config.yaml
n_layer: 13
d_model: 128
n_head: 2
n_kv_head: 2
head_dim: 64
d_mlp: 512
vocab_size: 6739
activation: "gelu"
norm: "layernorm"
norm_place: "pre"
norm_eps: 1e-06
positions: "rope"
rope_base: 10000.0
rope_fraction: 0.25
qk_norm: false
attn_scale: 0.125
bias: "qkv"
tie_embeddings: false
parallel_block: true
init: "normal"
init_std_qkv: 0.0396
init_std_o: 0.00776
init_std_up: 0.0396
init_std_down: 0.00388
init_out_by_depth: true
optimizer: "soap_variant"
lr: 0.00811
lr_mult_up: 0.647
beta1: 0.95
beta2: 0.95
lr_head: 0.00852
grad_clip: 2.0
warmup_steps: 200
schedule: "wsd"
decay_fraction: 0.875
decay_shape: "sqrt"
final_lr_fraction: 0.05
batch_tokens: 32768
seq_len: 256
doc_mask: true
train_tokens: 114700000
steps: 3501
dataset: "wikipedia_en"
Each number is 128 + 32 x the weight over its row's rms, rounded and kept within 0 to 255. Layers, rows and columns count from 0. Numbers have three digits each. The size before them is the row's rms in percent of the matrix's.

# layer 7 attention key, 128x128, rms 0.154, rows 97-127, columns 0-63
112:168080132180161121156117131198113111089110076110141121141142123095123057109062152160082103116186100137113140106087113153126116116103161100078088108165112061174092093098077105153117101123058156
106:138100146130106102110190129103131169172223130105155118153118084122117097111150158147145052104165090178168074126136105200130118192178114162127110128109120082116135133078168146093104149153126168
110:137126122140087158145176148089179132108121142123179122075187159085199109160151163164180094143160081107119116112212167178116136087143106155129157152086146104188139154104120121111085148145105117
107:111151149182118167163092132123116114085170109124095094078114151100128108128146154131146164106098138114140122109130113083096144160093140192134098138159146144091161068117148108103114103137131102
107:097130120094169168188081158141076149148166127128154075114168120128106150179089111093164093048115106083145163121169105128187142111129136100111090120159142094152093164133123094070086157113153136
115:116101111147174156093152167128166117158141149098166160200140166164121077130188095106108141166120183148070159118117104159126122095110121161120139137082141107105139160103117148165164174167183203
114:209087186175099141128131104095071136113135084137155153118115096159173133114136151101101149140110162122127142161089174117181113166185100075171096099168123113147153104093151102107120153161196157
104:145165159119141133165155155109136204083100230128164217116123126148119092119090105149098120158162083216147163127081156110143139119129141131131101163101130102133115121113114099131102140158063107
110:157211138113120143103136122134145152122120068172093154061185140159120130122204126188163113116084147142115126134132141068077144147086115087088140093102166083120146133150122147136136099135097122
108:103129096189084182112159077155145165089164148137112107146141117098139141140146119119096127122179124150151121118116119092179077142093181098162136100163163102161135161122184089175122181103157111
117:143134113194144184168109112148139128069181139171128136139125156135083153168118101168193151162153111125106108096136141093160166094142139128141118149127110142182110133084095142099099148129109156
114:113095108080152097136120086117099100108071077172078153114171157092109148147083135074164129163173089096129136111121136135117159145133141176083151132118115151141195100127133180132212139150071144
117:152108161141139148165183157161131129152088097138123142146218167158121151116094074171171111117147132139133200138129120153112150088137067122150158126150136095085156144090114167115062147073144151
106:187100137083120115148188091131161144100089125100113128083130119108156085124106155132170156143131160114182125094138158103102091128150162115120163118117169081083134129074110126185173131098164092
105:052156097153130143070185160098111101116053065092141151194121151143104122113149094145128128096081158112156075143136096128153179170091149079188143144133138155119148127208153129138150086106105193
111:097170178087135178078106137137109152147210127070098115142095166113120195144150138131090102102154088131084116072112125118070143114104181152224069131087139141153115109131088114096199162134116072
112:116178098110137154085171150184120123198136138134092146097120125095097106127178120158155156130112131067135078098129150138123097157132125134119097088105153108130148127154160115113135126132162110
120:130107116100092151103144093146179155161129074157119162116141066081139158184135126102078114131081090067076124107109094156171135160122184076173181106196129095126152151122078093150093138158146106
108:130119096103142157143145160165165077120171154104100136178122186115136101151135097067063147083121145101119119089128117085116110120094152156171147111080131166122120131128096132140106124130106104
111:108143132137099077111139190166137166129151115123107104144175137067147081186136140166057124111154136116143100152096063126138138190146150132120140143117119174101122122130156092177111103147085150
104:105151177163131095146103061120170114154100084146082126070168099141125103100104091135194122117193114147162151168112162112120112112109136126066133114089086089151153084076136153109114133164186073
109:113159151136102131145136133174129111160141139125088168137098163106104186105147134213118142196100133103143144109174140077181081125126131162087152149184149076122156121154091133167170176130098191
113:113159140107070179085122130147158055173090149152123115167129099081141092104112104101164175150190195162057090196105173134084175162074137147147104119133144121099155130123189120103109075156124109
108:149117093108143170108091082118191123109091133117175182171121145184157173098157065150120108143136113088149150160162150147080124129159122093118171125154177165137090098163152133040111077068152120
109:122100151134160069125156104132151197151141106107087100139116079096080087121097152148148141119127151136108140151127178178166158118073113150137138131129165202116122109163134109097170092096166131
108:172091146151121137160105101184131153195096127133086142181086148091145161135086135122183067154139088078083148123090101115125158118167161078120140164097174095168080126162123143189185175112100099
126:134085122122124148056097136113148039142118158114149128122154081128087043182131082137136143142125161139145090139094144072152100070151131088093128149117146093131093131079117149097135154086181164
115:122106105128116029123128118147081123095140082075187165141117128097147153175126128152157153149124133133084137098089092153113116177181090160135075087050126138129142179131096080149192113115124129
116:078154198164177102132118155097124049110126136133160090114159147167142092144107081160110054125152086066150120107085115135148088162115078093094107071082143180082157142133090132124185167126132155
112:100183161155121118098083147138077101184132077117136146147082167172124082112061119121146057161042122118186140144137060131079111145105098101175127151143095121084090178098122102128202133106126128
112:147183122102091124136146139077162080111137127114179085140115129150110110113114146149079063139175208151125126073087106142176151095132193138179168115190100104140155093096097127122080109169076147
# layer 7 attention query, 128x128, rms 0.145, rows 98-127, columns 0-63
111:167115104137099136112134141103125125100137153162086116142143148136114184132104140101140104116187134128114074176185172105089125079173114088156138089141155130119131198132152098117145100132120168
106:100131112144120093154169102147124153144159120156124125120213156082099193121140121095168126106084144122129100159134195070151159105155132146113119108145124136170120151124122112093185118147142072
101:094191132103096153171098160137095140099118090165113066153110135153111114168147170190117191167115061137147085168133110136135181145082132144101088109101095104139125101097104116149079117103170094
103:133111121149118132103100110111166152168179168131121075126138186137165128190139142089174078126111092084100087159084118120134072124133085067137126112103153118084146108080087085145116154078082096
107:115126097144132138146175179098173143141101149080102095150131161124138090125162139128079120153057121176151172167163138135125108089114097147166137122159139131066176105153118136199112164131135159
108:226178137162202147133119091076120116115107126155155111188111082121125122104097146086161164127152141100160111136174185109152113169122124100121120101147060114138138167127113134107146125166215125
101:154111149083109108183135088163080057126168173150157118186143115071180155162148153144121122116022148112177099106113128119120124126112147159105124153167148109138144148119116148092103089224113133
106:175145078114141080144125174107128122111112113167132125154112085164154040132170134138083152145149151176127186100173118123117167145169167103163145123095123075158177116080118112154135129167123102
103:062145171110090177172122113160110100107153174085076077145176105070152082109071190108132135124151104124158101097099128080114128126171153172085108174172142181102105131123135108146132115133046129
114:176096110120091131148103127163119116097180186127127118044125130045136132162137120177098140149128116124118036123112116077153157086113106150094104182126069184098156103123100123119115086079138112
114:124106119043166079163122108105149102124190133131096127098114131155114163087084192088128123148156125148139139113116111119102155133092169112142118144106067142128148169113136149171137086227155143
116:088084117097100094153097125175118086107104165152102120143154143135153144123112102075166128148144129138119160130102074121138188097132140076046131092145113086135153147142122122120123133109128168
110:107115093125144101155212135130138056112155150031091151166115094177093091151120088130087185149187108153149115131083108131099163133139098079113130084125139106100113128121140140162113146111169146
093:127190115155175072134146120119126145153124137142102118136154102142123151088109133115106123131058213126089169130121068121156126180159179114078139069078152128040118128143113137126172121144104135
115:149171126127100176154101169149155127134167134046171180164089171153127161103117189108109093125105099100044132124081154145143083134110131117145166146140103159177087104136141115142136119114111092
110:140187109095123190095137155117128095098135124071068134141087160163072105141167130132103102125120187087195124151103094124131148118125166095122124103139117132105099154125111118162171160127075146
120:202112130154131117109124125136119116176152141089116072175162127048083087106132129182143090125113118114134157072144112097093173117087140125143134130069117094131161130099187103163118144089105156
102:083155129115132099137106142154131088156208141113090149133171169064129135150155131177178116163147070114139123138145186168094111146155169178168170150116164136132061103086097110154155140130125167
105:080165126131138150149139205061118084184164124148097077109130107109094140137166147075100113103167119052140105119097073142152122109078136145096156140099075106103099147140116167116127127181093115
106:128092062100160079162170128121116131101085143190109140070106145116080086125130165055140132138165126139141123146144130121133072127128099153093138129180105062197151116124117102163079084092183138
103:086119051120099103154086111145149160137115131125086162149113089134135120109124120185128130141092119151127125132120162167117105081120158123068092161122069102159196111095075129157164152123114190
115:114128117136139171063115120152105144148109141112076098091142160129105109113135144155118132169114167153172130126102076187073117174110090129115089126088139157106112158107164161157076113090104140
107:193160088097078184110078109177151120175069132117137144120096090137128149116111091102130109148085115118155159192144144109148189179220123092125152103151135157097150109101185159112128108131150160
107:175167126075133141192122156108136128094140102171138148072136139119081126137118191140126101143119139176160139120065136129165121139122083129099134115103150192140147108140180121129097090127159130
110:156095106134081152170066134155155156124115129171099163152134096106144131150117117114166124154070118107106110144176138071113090130173154124102113122112109098090126074158111115120220155071155146
123:158131136125105116174151093175116140143182111129171098116123088156120123186088108186114056116178126168204126181088078093092100031175143090108132131108152040104192149158152137126127173131175150
099:135115122195132066097195103108176150109180092164177134181100161080078122144152082180120058154119118104100133062169078157148113138165149158172124141091191137144117160133178079167116157162099141
115:102118132181094080172159134096152110097106099129163116084118144087156138187098127070129072104126101150156139107111172107128111107110129102083151131119168121099154183120110147145132168179128132
107:125056133082127120121115154121160065081102130178136163187130110083107163136095112148099099182092092095110145141110102141130133125149099110118121118136185059137077157108115121137173147106115112
112:119180164130124163058129166099136114139111154120149129111187115143113104109125123138100191104081167107147066185126169130149155088120176105128155192145133146110126136119134109100101154140106199
# layer 7 attention value, 128x128, rms 0.163, rows 64-127, columns 0-63
103:102111071158119134131153166136084096127077137124085081126081208157150171146093111128143184116112123127123089072135096065179143111130147139173116077123122151089152116150164134113100104131119101
101:139119076094126176146175150150125183158100128147112145184159098208127129107124143128166118165145071143136135119134115133145129148149095111117110163105132111185135129062146116129146169080099163
101:162109111138149176139142176175125124182126173112162166125071114133181067097101160168046130090109114154120102144155120154089130141129143169117142129104116081144175111135158159150150123100095108
112:098121159082085121165165108181049141148147158150184129076156119101156088132108099200163193089131153123125123116124156148101110162119153095095133082101063183136110162102110136082194093128187122
101:113187114090129129134173129131112136056083174121121125086127144129119123120057110125124097095097113104101081056130156125150067104130090102134077078179093110071099132143126121110193107197038137
099:140085147104161169059107092147118103169077131106119072133125095172168166137044151171098120091145084146138135108131091146155145157151132108153094146148146135205123164119184111107154128156149149
096:140153116171165158231138127122114104123177150083115192122134098113141106075130107102149104106104113133116150105137158150096145142083176114132157145120136109116079096175118112125100104140154086
109:152126091150138087173163083136143064139134202118171082071100069093151081133134112133134158113073126098160156178109093101186140146113148114161142104168135139175142138179129105096100152153123105
110:153151182075140121129127134147132076122162155157172127101136109104089181107095090104087105159136104153185147088063054068139154130177122164082127108124095117098146104122080083104122106102218178
088:175134141112127136125104131167144164092095138078105097106126174182135083201072154117112130121185075136120112146177115149137161191115102223093127139126172138152062079102154080063167157121142160
117:051183116184101189108223164131104121117148130071106123139111149111115108146129146200145154130119142129107175069111116148111067118108118142151112123152153124182137165110128210154145113183012136
107:104061068149077186141113101104154096083140149156182177126157136114089133107094107132091081060124133163171161106113088041095088140140143135144137116128113108131141123086148136141095060165144152
095:143123114161130145122172159114168105108183118163164099167137130151136093150149113155164125105140123133134177075142142124148076154102118096152083135185150103142113130120148193166129133158125114
104:173123188118107211146158155143073122126170140124122151131122112151106145092183089128081121084107157133146159106119136087099171048089170184109116104126140051135134165163139174150141083109116101
100:189172131158135156150061126137140150078184130126136154119101178162118172096168172195099102104201150112143140121103144162124086130099074139132105099084089057119155118095095118167192110133111133
112:156165095078132100135165102101151151094168123086114130199171093085080159113140076117105137136170149142079146128125183145172129115141108115167190107142116114195157134143136108126104079068095131
107:074184168138134093104096108123148158111081077116114089217139133093118122149142146155117161167172158179101073094199095083098128104110091093108180119138129157095106155137137128107156148128137121
105:116135137090145084088067181087153110154163174175135128136131149180151188112119157082159158141127106159128116119159156106124182138110125063151167129127173158105110099082156122152100185065167152
097:166119087108116129107115192132082118099102046098108138124116133107176151133157187091095087121136130138100064137130100166152153139139097114112139136104097072141177105149108173171052159075152144
093:060111119134132149112154087127091101053140175106075103147177172152136098168163071124159087181148120158119106125141109128149093144127087116174129131173124102119186144129115131159188124161110103
101:173127096119072139128070134154141105078173119173183118153119134092101114143185079140071151098171139120174154099158111130149182110107121137078111100133111077094122122091135109135120136136179129
095:124134084124145109139127099177112089112137056148090140092168147125071118072180119138085189145160168141134089139123122134110109149085061105127121133082116143151141142115123162127151102115105122
092:115147141168167125118154136124113126069172141157115144108121119175169163062175134128104140147147069079142138146103178119132176087126141129111161146131067160131186126081114086115151094134074115
102:126177124008146137135109180165146150135082087089142120139107135146148164180110127094165124160162125144141081151148167081138157180116106104178122139110151138165159067127126078141138142074096058
094:157099118162090143083146126058116118163186190087116050179152156102110150131138120093108075133125078160110110124119143097163110132159104109093132153140098146133109147130167130171094143129168155
097:149127094066118153120116110148166086154073076131097187121112122115167112116131126069111123146102112158108123140149178123112172112158100071132111060128146135079131100100133083087140106071063119
096:058116136079126193182155157122139115137097093105082152133139075092134127124083111101096144160130129150100087033134123118187122135119144107067132168174137175140139105167138158153129154133144121
101:179157105120074129099117112115122154135109146090094180095078127117081178120114124119077124101145092165086145143200108104177178148115107152108090098080176141081119187101113098196160129195152149
100:136084160094166140123210149087144117149148175127153133081115090181146131188032128136214175102165156148163106133127159039108105178123153138098166123125104113084105133129124096132092107126179124
097:181074115204121127149109149143065159097183143127081189143151133116104106175067162122141135164157155136067152118137164082128168090150107148081185107122191143099136114073158137084136136145131121
099:106128099145134127171163085082044117145144118126202113085115112071164142147086133122130144152144093108143123125150179142066174141130102135138212137156144144151122166172174185137108137163108120
107:088118152167127177100112132093127113106150211141119099039103116089154095175180101161085168120172177071133145133150096058111025120166132117072084132124148051143157150136169141169139158157136123
106:197160104136210150113120116194157140082116101130089097090114109134103096090117110132128094103117149171149184111138170171160217122128124107123143106054172139164141128130117070128131117132158108
097:075141082121151130089147139181101169149071148121164146096157107106167165092178192201102086084084151074142099122137143184153097086096138140128126161134134129132083104144093143106128151108130142
101:094195137090112149171131119126092128150122175152110103127120242095196105148113123125104106107103135108144153127101067128199075184144152129102106132127172143114075098113139164125210131114166144
092:112175172199154128133096095082121110117168191152092080159087186068103113148157169167138152113150132159117127141168083091146125147138140130080135122108142109105194097146088095130148186153109080
099:175100125135153128184111162083099169103125178091099119137095106192113102090100139164134130141083117183086123144154121146060183133110132107097083147117105127165159066092077143066168107131155137
102:125137157104080177104121099180138063099104148178161111167100166096095109129069135154172148165112180123079106191115138086133163123104132129086165136123161106105130145191072173121188141190131153
107:103162166127083136150179155094120111111118089160098111124078101139114169166084162176153150147153098136104083143116099099132095147180137186156165139101066101160117095209154164101140132116139108
103:146099164118140105084087130146163124110181130072180117103106115088140166077115131163132112096156150125141130177100131125150107083165185174059100163137111110129101141104100138180119197119121127
101:097149091185123148132145136128162180113113121131124159144115178100154161138179131143083159118124066105110088119089089164118151132134191109127117164158143164166096098170137112076166159162112116
091:130166135086100066191118145156139132185085097156124124123172156083073104143160105136075071192122123135147132075116138150114139096142075139165135122181163131173078150149163131188137165113115122
102:130138078130176084197098139147132099189122142180076157031161084145111080183134151121172122097144159113115130160147118071137080158133151122091117067153145126131120112193119118106158123084180083
099:145105157171155139181149070150109186089151102124144106100172094117110148152051132126106154087129152100145134097123102065125107134059141121071142152097149084089089113181135103170113101062089197
109:142118147092143113169094135150101095135081115153133188093121123113109125121117131122152113114185142133159229098090122109143115124188102113127144167163121153114112082128156130211088165110163095
105:078161107136114134049150170120131079096147080131077101105168092083137125186143209108129104149132164140129150128108078162135134128157105165120107160124167190111152105123109101187120150116061162
104:129116140095086139156133134176131094103104103126141079124116112181098160123087096157102141091069122179074152147132161118089134118105165097085072102120092122087131122143151113147128103099097144
104:109155151129127110138197152078143094188109109152149115176111133175143165187086153105126165115107111122188094163150134168091139076115144144126118124167131146176135094079078162139156153133140108
101:134124145144114129136128142102176140080048186106165197146086207064085120138138139142111106149154130113163061164111086065111151152146066161182099156149103117115113137123180173183202164137131138
093:159136113132176153230192091172137139078108108110147086084139060178099119065204148128129131139175074091111118136138099170100100149120110114107145185136137165116093140115128180132135088120074172
087:097117049128162083104097129131119130099114133096077130147133164119083120102182090170162170152136098174113103173094155123151154099070141177139220084093154145105155102111126143156068115137150099
096:119175146147086154137138124079144140093145169124107128115113143126115083108153088181071084133133093199124109116179165090105147139082118180110084061178110157118107132156099096163139137153125101
102:115143172107159128131086169143138132109144092093132139109150121108094141143182164203102086153093129152139098125122165180161123113137154097078136198082142084126104168155165113153140122134075096
101:147095189147096152120145124141179092065085165124100151114150169080164139112152122089136129101111159102112077124119053133057110109085145124161145100162123102153167108197175154102167108117095094
103:120135126097083187151121130117088170197092177095135159160105146121099106137092029107125090134153099106166178146098104125092051061106100103173112140134143146132123127115111126103165075139065113
098:188131156142129101145158122156157162159110154148139175159134166144121075162113156164073060111091100068117176140070156051162111144100081119107116146099141099145115143058159104158100164163154133
100:137192119080076191066147119114118110169141167115195142161151083054144114083125123143167125066176075116186113153087095127156094090160133153174119053134098150098108119149075163109141131140147195
111:160158131189149107121096072094184113137119188074129151114135137159108113062157063106159065184103142154112151044095129124165149117102099140091146089137117107186143115111129156144127174124095135
112:063141152112201146078137131114069128125091089116072163107121099149116060130096103153168140159078119110081097139160137104126151142163096092155115126099196160143105143105091074111160132111128102
115:139154160182184071164110136153138161129171134142163182073171116078069133155180132141166170136130145102139112154125137114078143141123123143127128081125104149098098083123122063116119089147171138
112:145060133141119111114093112078207115142176092099194168099089164151146117111139193121118092033081129136116141117150135110111155152147150157067080135160135146158048160171128169139123137171167098
092:095085024146096150090183153127160159142121160108119119160102104144112135146131126154092123131092130152159170112097105176169103093159116095144114087185133155170178105100078100131137169146113170
104:118093117152130119163104114161106123182121136153066092173146167109167071160152136194146111107137112152124144195144118123110167114151106122122103099173184103113122149172128138160157052123087074
102:097107125100147129121099105049168143090143151196135075180169116167139186192096146117164116104061118101129092100183150200153178090064141139113158161140094141106091119153189125132129107113137112
# layer 7 attention output (transposed), 128x128, rms 0.15, rows 64-127, columns 0-63
096:168067168136120101113115096173076127165157172128166114122129188114109170130107120123158131104149072128112181144083109122130101188164143104150120126150143178124154126142125124144197175155124136
094:098116131131121201135106179136120145202150085125101164086135125162114123169095188143114158209162166177119138124105145114048083129134130179165061133074111146115155115124093141157125144170125131
096:131129137134170160144076136170104188137075151119143178158145087125123154176172156091164136168197146120158122095138135154103103100094085104157130096152147092150123196146136112192152123121120107
097:162168110136141089110083174119078133093099199122160142144055173137114099133077097110129176110154207171219129111087151137140051122153149113131124099148111079128130073171166180174095125156109106
101:185151149181106143163087171173059141119157131153152108123065070063148118153158149095123078096173174076139156114114133111160148183136160071111149123181110111143093104101149127169069190136182128
096:156114107159123157163112143106111164126138088214126157127131142154071150131123163147163179162146122137122069137119189111081098178139116108137150131135084144136157145162172170172191121154129137
099:158104160119131092101135118094129096163099121115118126106098099143141139143117119104180043131061095175111111119092136130149186120136103087172123099175150126118106155154160170121171129081077122
107:161215121084156071164104120112132119105173110097122148094148098167163131078083116112156135136181145146115147117133186133092125126140112095100143177123108123148120118134095083131152124143201081
108:151147138118100108132127123144157150172150161193183163123133083157123138139154142155137147112101153121138132118171150174207131183141139089118142166136205127112218175126161145079120155153119123
082:159064106122161214171114132136118155180104083096080197114160116144191152083173149160163102067104133112112136149073167104128097168170060114145154059087149078171110107137097169153154133088168072
107:108118153167115206142130185163174108083105143086116097132188125086206119139102118124128107128181145097123116153106083180105065155136142128137145202080175085129129146136158171110110139127139124
101:149150124121105182098112164088088127084104185185164140088097122189131106118111122157090155104123093089133131070115123104176116138142125102104067166178161157076157167160110176139126107108133137
090:106156054111078095092168164118127123104130114110109112111137140078149151081078143090183107168133093129091113119146142109098121155105114145086127114154116065101084110147148162167122155138142096
098:159176168166127076117128099202165120132112151126176066143141075084108137101135133122104151170149094124160080082113097179148061065176144157155133152100201088057153159114122111178128127114083167
101:078145130115121126111145188147044113156132116158100114155127076091131096138187150086065092097122108102140155150151062197144099158088115109118181174133184127096124184093134149183078152060123147
099:120173164110130126096051126096128168067144142109076201062128112107128116085159122157136099136100118137103109105141187102144079127135167139146140129081119152113034132140170107168123132083047157
100:117112137150145098117122136151147155127079159152138122110133164115148112146185161080138142102105132058154180117092187098137138173080120220105115166102095144180162130179038149168126143100133135
099:088131132048135091191114129133127092147133169109120119097163127111092121126106106144153144150133093118090122106091087095127184112163109164065116098134126215181132095131139148092130071224138148
099:105104160118217095122123109121126128165096112082133126159125079072074155153121118131072088160135128117109111119130137168130097136077125120130090116090095167099104097138136089141144197142136198
089:175194115110066059145136117105051136096108116159160134151112101127246151094122172111116135147117115087097174165084119096108123144064138177139119142130095115132114126144169172111098115135145104
096:125069092135133115073090061136141134145132145108115205159120070128099134086107099095092122098121110100121144143143049129080119093169104092172158115155158134088189151183078112130136129089152109
093:128118123123118141134107118087186079141147105112184212105174127059165093132127096084136170120135114148155178139121127129127129104134115123155145181100148123078154154166104090165087117124117117
090:093141120139162163136095122125122090167120139173120184167171160136089076081114176190119117109130151134128125167084166177111149120132123079121142125156115130136140192110132111146115141104118130
094:126117102111124174141152148128159088189149143145079160106113110159104148110103055153116144146122101205107198185123133152124111191156145129101199084140119196179099116167099091147156153117086115
090:158147103130064073113100168149121152090121084101134102151111094111120107165078144133139095071084096112068080106062123094133136082135184151135139148104071120135101118092124155111150121148136155
096:151167183156183101079155151105108155121141091123173118112102086153151046156132138144178158172141159146139198169158143136187125125096165123154140107158128166142125065153143118112132169186124110
097:171115169087110095115140140128143117127142129129137151152153134111114137143125179102192089169156161122172100166152147093084111127131141163096096131089130112128094140153143167055058124091125123
097:182112129127171148132088093120117175134236126111135085114199119102110171155131118117146102159179129116122139078123164129168111123160127146137141103105116156133209168121124156136150172110188129
096:144124101091118096141098097102114087090131150134138163166102066127117143033110080160129124123113164059104158159121112142143198095128153122112105096142110114135126109151154110162085172169133196
102:098204146116119169115161131158191151160101123089189163111164158151171114150135123151163106112144103152132149190139103145154122085116136119117095174191119134131128090140145158165092133028176136
096:143165109153083136113139105136167103172132075167099114103143139118095122130158099089116121145106188119102160109107103138072114115113111160129172142199123114135104134126153134074168146086143178
106:103132095157127083112140110133070143100169118167152094134173141117071145122120152115148111122144088058146132140120067144130168023072124135074152164145135130106139144152101135159153153147097161
102:127105079106185080142151098034119118144136078165170124057109075118140147124119117162132138123126076178120094201112165098179055166119125092135113150141166124081130154115154081112104124127172102
088:145076115117163146146133147082102116147172129074097109151109092171084155152097201131132146143138152146146181105143127198134140134173081104127133126102139168136173119122162107103093134199147144
092:113118143127126125113124208148093107082123077139162163107165134177136166120081151134117108106200135103116126135098107091125113097160150111135123102089073099158112124137084113148132199154095113
087:120093121130102112127099183114138175086116162080134154122234113142129094140122138078131099074173106068149129140075150155114160099120098136117135164182074182192158111120107141157099187043120124
096:208095134127184137135072158108166162152161182160142117133111123131069120158111117115129133103068126105115158065130138151123063201177147135144121110137116146162130143093124134158067076112143121
105:156101109153117106179120156110099134131153122169133155146169167138120129163124098113158134153162160166175093188119129105197131023102124128110149093159072161197119135127160076124109148091136143
102:122093142187088164155133178147085106129149183094103154154149155164158098107165133133090122127142133139122073114094167125110098158131057157121118147141143128177115110074136117161116153122087139
097:124146107170156110158135118086122130101167174169158072151097105105152163151104180135122076108141131125158132108132112087091141027104051122116152168145089197071133186122148098098151090126093132
094:136095130128114255183150151148125056126140132113127103137102148156096086132164134074176161136154087096130101106099146096079136208110094094115159128134091102115098172114148095136120149110117073
091:143109091181101114129065128147146137132175152078060115073107141124101139133111112138110123148116130129106123152143119070125080092185137172078117166125147133180114123030115114081150114120065148
110:133095108105133105115151135143103125122146123106152116116078132121069091096122096077141098141110095096075118104124124103122144086108083119157125092125117174137123098113150066170125093106102050
099:084187186170148101130130174126184138162166094063083213134168139077129120124131107220112119094075149073191141105152174132184164144122128096149090125159150076127125198139118121143148153154100145
111:151118104055065086093170117143130153136139091113097163096157156083153116129126140111114110132103150068106152123139118115161180125118130137152102149141122140096123103148168143130110132184100061
100:061150145125134147141151089133172114152156057096101114159150103095156132144106094125115085117186072097123126120081176057155138147065102110158146149081163153110138130103152106145127118181129148
096:105133208187121102107099132063114165121151122153157130086079111158160090129143102193119116129190172119180099134105144170163195170146185116156137076100129101147110113146108098165077059125110152
090:194098132180111214112118133135160165139155142152132121104160087074105130088092145091148122159128156116049110166081076135127152136127140200150077148148177166193148077165171107119112088125175125
086:125077133144090193133153177176065170132159149176101087128183157144177153142144113109107144073130198108103203079077105121108113071075076103120082127139142118135121142094128086092080130169181087
088:089108106136125121132112146131067113174168185145103188122108173092150121175174116127121132159137085097129142143128174169175113172133133084121088157111151122102124116143117065095121118153171134
084:203084118053178104075099049092128062107113141056135162163131174112170114099124078130073140118103157097107119105168105100135089165161114119115159135090109115056124178117069126077164102096121128
092:174039151123139112125152127133114128133171073123119090113173132092126120131107076131139048148164111125181177124121126153130131136165153185127181081157138148199119192103170129136163136044141087
101:063094103102144114128157144094135130112132138161137116167125113107111123157165178094077184138075081121175153084040137113141118096137126167118144146097129113089073112121164082146147104118154161
092:090100120154130157152067145167131095199128134123150047120103140146129153085149114114150172107112110113140132125151171095123130082071117113132083093158102136179114202129129097165158191119069111
094:132152166199107169145144134156099146086184110119120156136142181057143172174151139166101149121185143126140096176128112095089083111140194126106123128151126125104156110042086127142149137153075144
090:108142150090108132152153192071096148131074094155114116105093142124089153079136148110161066066101124081128139105138045185145150076136151127136110187151119022114080189115097092097120087164125091
097:137100044136118066113206146132057138063152178129148113147140108098188142181167158133051131203148176115114083076143162089139115137139142112141125102107140120152146154083161127091122154144094069
101:137142184095168112129113181171133173098131122148141086152129099085164142096055132091112099159122062145111134105184140118137136128082146138087131049152102142108120211093134114086124076082126106
098:093102137158157123139130137110112070109115133122078082151169156087111122113078102167130107113114157155137131113101099151181149204122073083175132082153098120153148087136143132085153145075132130
104:112099167106126085155111106070136102137131154107103164124143137154128069152088097138094169101066098168111181133092123124143163071116153100124124123165158129157099144127145120190138154129167155
105:114124102114174153072172109126118167137116131197086071098153102143085108147165145084172118145142074091150126088112173115129154069145095120153111075168116122126117123062179125091140127137187151
093:193141117104120088159125083146091145100122141101100179140104178114168138137144170070112165152130080071114117131098070109088141185135135167142110144117107183134103105108159152138158071140116096
097:153120105151108085100139103111115148145125118073151065126137116112082142153149102112095113091112118150095101122138102094134088160109060102189166123154093071087044124122148081129153101095042105
092:114116180122075139093145134079092161146117124122077130100151074136080134089158061167152194149115130109148107185129150113066117141106096086059125074143031125147127126156112160082119102161187116
# layer 7 MLP up, 512x128, rms 0.144, rows 0-12, columns 0-63
103:152162069119125117165107135111127102142126170169036126151105069128115131172132120165172137146132120070130099160089080129133190126080090176168132153121161152079092110107168148116171129132155156
099:121171120110082147144141151133102163131144073147112095163084148084137159109112153166152133170144068129083101169145114093087073156077064131185139163122098105109122134193156109137144124081086165
097:109085159106142119091182143135123100131096109152139129168082093129117138092135114141120102175119074177063183096125126112132159113114043121117144083168125155136146120176162119080130098118124148
105:160092168135090138121080041142086121157110114177135173108115132109125161066040140132140120133134154170155151167129105130095183077129109090109120150118179119164169153188138124063131124105124055
096:152128114082141103158102129137078126117073139137162071181224145131142143155162154155153143158073139150096156104124132171120133093099098107137099111100166142133145137137170090073200092093127134
088:185107120092128082178094128148116140093143135058147119105121112141182128153165158176186158119071056097124080119153131176109131060127184154112081084162188184171112165087123146101137125148112113
100:122162124150116110137191202134127115110089144100149081145142138131169106087181111133097099185056118134131115099119163148058133109111183136144108135099140095150159173112068163125118169169098126
090:119129189205155131123139167141101141127104130104137150161055128087101137170112153130111096132138089174093142112139131159188164189089151133115128116115155128136133149163133145081158127131057073
114:161121130069100145118130131149137178147101144137132070159083128128078156076129125187156109156079117099151116093085161146166122095160105106120112131087066130176185106116133133097096223112145099
111:166078183118114102111096141071125211172138148109138140153054153147119084140198103119151144166127144154093095140117132184136119158123121072143104143076118137146136152163147090122138093119119133
092:204150147173146108133116075165070152171104143213152082158134160071126123110138098139097113181145195101176148161103131135081130100130133139118133124144101123109162101151149132053079133149096184
100:094102110098185188146116178123100167129071122123163168108171130157106123123172099111123126133159132081096103108125092183114144108068099074099164143207134093137059161149112069136131150119134199
103:106098156144134128115144158131055090114078108176135113152148081119134118169213133109107128160147174111133129157159140211184142076171147145134102074128129161130150153163150098210139159104126124
# layer 7 MLP down (transposed), 512x128, rms 0.217, rows 0-11, columns 0-63
099:131116132153115131149112157145134165083117119144042130074160180160143142114152037191105141166107105113155142103106120120136129134109177074153121090135121106110100095110098149125134102128137145
105:137106110117202121131157107136123092157128223146111097133157108155098084132131157062122153156171148062151144085125170128191156146126140118121080086133164162168109142132126180128153126164172095
098:150151095132111186135085106136149180105175152106120122118118152096091147068146107130141115155142130092110094092113078096133146161157174132097107130105159086157116122113137166149123179168123140
100:153086145119180148139101114091138122153159112133102143174130130145158084096127119184132079112155044136119098189066073090111151133135142108172124070168133194113075181157149107101106082143163096
093:124137082109123129114112099110090094115151109127134097109148071114114162125127095207134161113111124120105134146157146132149092152139125140132083175060152089147045074101125173154101175148115225
090:122128111098109211127164154119106160137150120123130099133078150161140228112190184093162064136110165140146178109123091154126132117122175143123109116161188124145084053123187119154116068137126093
106:108106204170174079149107148148165078149099107159125120150086179152171092074119079111141143142078076127099145118076090090126146096126109132147122128150102141145101125187120121116168053136117177
092:139141095121156137087219102161125117152186106115112152094134072173143099137125118142127119155184151143148139153143167120129080106163136116141143149129161114166112102097134116140095139119203127
102:077146150119090141120174179110152183136089131174075130148062121147183117149137133158109212109100109108182109155079160122102137119098129136148121074106119140118116137151196063090132170105116169
109:115089127132115119111095138144154109118102119158117153143133081103149116106125141155142110201125096157206148071161145075173091101137187121097113159088096145126174137117100147160115141137134132
093:098081145170100129126083118127147082137126131061141089099110061133116109156148074120164171151100061155059129114136153150103112079139112124120141148115135105121130085097128112181127144180205163
100:110180158120136097149092192119150151101084131107133111141134169110136104098125135100154084146144168138160088115111111071111176086157140145152113140172137151128110100176146218066119095156189126